Each number is 200 + 40 x the weight over its row's rms, rounded and kept within 0 to 999. Layers, rows and columns count from 0. The size before them is the row's rms in percent of the matrix's.

# layer 10 MLP up, 256x64, rms 0.192, rows 232-255, columns 0-31
100,203,165,143,241,187,229,246,215,172,192,160,223,190,184,190,246,293,193,132,192,201,179,206,193,250,122,254,139,235,172,217,232
088,150,209,246,259,210,170,145,242,202,129,127,221,154,219,156,156,108,173,140,213,220,212,212,250,218,160,282,221,205,257,224,215
115,157,212,239,228,242,130,117,242,184,119,159,191,168,202,205,183,130,194,182,195,149,220,173,277,166,183,164,217,161,230,214,214
088,196,154,208,259,182,185,256,230,185,173,217,241,250,260,178,238,211,307,179,249,189,241,235,234,237,240,268,258,263,166,193,228
105,199,265,181,173,172,208,259,244,226,162,243,178,102,186,178,193,215,244,128,236,178,222,207,185,172,183,213,188,176,232,184,259
095,128,277,206,248,191,192,127,270,177,220,171,223,214,230,95,139,174,276,193,211,194,141,274,211,213,247,171,172,239,188,226,175
107,205,256,135,226,188,190,163,150,200,221,172,239,187,174,177,265,209,273,184,186,233,204,224,119,196,261,202,272,217,91,217,174
106,242,146,237,217,211,251,171,168,183,200,236,264,234,221,148,286,152,195,206,178,185,233,220,209,181,154,221,205,227,232,161,234
098,161,268,170,223,241,226,210,177,144,176,181,235,162,208,139,218,199,203,211,172,231,192,210,189,219,194,233,179,238,134,206,162
102,194,239,233,288,219,207,155,275,191,189,209,164,171,147,176,145,158,160,208,164,246,211,230,181,231,225,189,239,259,178,231,121
101,179,200,176,209,209,216,231,259,173,195,211,123,170,212,154,219,159,180,273,227,226,162,241,227,169,122,269,203,156,205,154,194
110,173,148,186,180,229,202,265,122,185,271,150,233,175,267,115,246,157,134,184,194,201,118,196,263,186,195,200,194,245,199,232,141
087,258,197,235,264,227,110,204,192,166,209,192,122,252,224,170,184,121,224,190,204,189,189,207,172,181,234,188,147,183,250,257,251
113,170,292,267,200,188,254,228,205,188,200,137,147,255,228,200,201,258,241,126,184,202,207,237,223,181,137,216,198,242,198,261,296
099,204,206,291,181,205,143,238,250,193,176,170,173,236,200,225,253,96,186,278,184,197,195,189,209,161,277,141,213,186,219,225,213
106,155,287,239,209,229,189,205,222,183,181,191,255,175,197,178,193,217,249,196,167,112,214,186,183,181,213,154,215,215,182,188,282
113,168,259,207,225,234,255,216,182,169,263,257,245,170,165,228,185,207,221,183,251,170,325,235,232,195,260,208,222,221,213,172,206
093,236,160,163,217,284,242,203,229,153,176,239,194,193,216,210,178,235,230,154,134,244,204,203,255,258,221,219,277,205,217,246,250
086,180,162,143,256,187,165,227,186,223,273,168,149,182,173,236,151,230,156,169,169,169,257,234,192,200,266,185,216,243,213,161,171
103,163,259,209,186,200,246,235,213,212,206,129,215,145,219,247,124,242,218,303,209,140,228,192,201,179,151,139,163,199,162,172,154
109,208,198,216,255,216,253,187,270,181,217,239,206,246,233,166,229,253,253,174,171,214,201,171,163,242,148,227,166,193,175,213,223
095,149,226,265,177,220,222,178,260,147,226,226,189,187,141,188,213,229,247,282,213,163,256,240,189,193,184,182,208,185,265,201,187
104,218,159,187,209,116,189,291,202,181,247,215,233,293,251,146,162,260,206,265,185,216,203,162,188,186,200,117,171,209,169,189,227
101,208,215,143,265,184,163,177,227,202,232,211,179,200,215,224,262,229,179,145,162,131,232,280,223,200,301,167,196,194,225,203,202
# layer 10 MLP down (transposed), 256x64, rms 0.172, rows 232-255, columns 0-31
097,161,197,278,244,171,198,185,192,228,163,199,192,220,233,152,174,146,223,229,182,284,252,246,218,180,210,165,219,201,255,188,140
094,165,204,217,170,176,183,157,189,277,209,193,177,128,151,211,221,157,162,140,203,265,215,177,211,132,220,153,224,203,177,157,165
108,164,141,166,151,126,177,216,229,254,112,146,224,249,248,264,250,194,180,137,274,219,255,183,254,213,192,169,146,139,255,221,181
090,224,193,181,232,87,194,270,220,218,186,211,269,211,163,187,194,204,224,151,259,101,220,191,232,244,179,179,247,173,208,166,195
106,223,273,258,245,177,187,180,240,156,135,247,179,144,268,250,187,162,240,237,228,170,153,229,232,252,161,218,282,273,239,184,160
090,176,193,118,163,160,177,201,216,213,249,215,180,149,132,132,169,217,286,248,188,233,219,218,216,158,251,87,185,159,181,219,201
104,222,206,225,212,192,189,260,197,192,143,201,173,203,174,257,148,185,193,178,167,234,191,206,193,215,189,240,189,287,229,191,251
105,153,189,145,177,223,155,150,153,282,218,68,211,236,177,212,191,241,172,186,192,227,190,190,219,152,229,211,210,235,121,201,258
098,235,191,239,120,222,120,247,215,207,182,230,165,226,189,268,184,195,178,185,266,175,171,214,188,194,223,226,202,130,288,182,206
099,151,182,224,146,153,216,174,207,185,279,252,206,80,185,170,213,197,191,250,188,174,254,163,191,191,167,239,232,163,206,185,250
101,220,175,258,235,175,227,178,198,275,224,115,268,185,173,185,205,165,232,204,244,165,241,167,179,244,248,160,133,163,190,137,217
110,263,184,218,211,223,184,224,244,127,151,252,159,212,178,223,210,307,139,242,157,242,225,197,121,171,166,165,189,148,184,164,180
092,227,180,184,254,217,156,195,201,132,153,155,165,199,276,193,199,240,187,206,224,194,201,190,201,209,166,222,172,219,262,194,172
108,260,225,216,182,210,143,186,189,128,219,184,207,227,188,176,246,233,248,233,207,240,241,255,231,180,221,143,156,159,209,205,205
101,169,246,141,157,279,192,202,269,122,149,205,244,208,262,172,122,194,159,154,183,222,238,126,229,211,162,230,201,165,202,163,231
110,166,242,242,126,209,226,202,201,291,149,193,247,227,225,149,212,235,168,182,187,185,228,190,160,157,271,220,238,248,192,120,192
108,184,289,229,215,170,269,251,239,243,197,203,222,167,231,192,235,182,206,107,210,282,243,281,162,225,228,243,183,172,181,131,174
095,145,181,205,180,171,256,184,195,283,244,187,198,223,238,221,161,155,199,247,191,213,192,184,221,166,162,190,181,127,114,256,189
092,174,194,190,172,222,171,161,166,320,222,160,181,150,295,222,239,170,139,198,140,205,117,191,181,227,194,230,257,232,253,199,191
099,161,192,231,216,215,195,225,170,134,192,112,226,171,226,138,162,218,219,190,205,126,226,168,232,266,208,117,255,181,194,243,243
108,150,161,242,161,216,228,208,205,279,137,191,154,159,255,246,189,220,201,212,278,220,258,185,160,160,191,245,235,290,199,221,167
098,191,169,187,122,189,262,234,189,210,216,207,175,120,187,266,234,225,175,171,174,146,212,185,192,193,203,164,193,247,138,154,178
102,190,231,206,176,183,179,138,204,186,176,189,176,166,177,125,287,170,213,200,196,190,175,156,203,193,278,223,118,235,210,236,135
101,226,220,197,173,270,137,227,149,356,180,172,189,258,274,248,131,143,242,192,176,189,194,231,185,261,168,195,173,186,194,169,204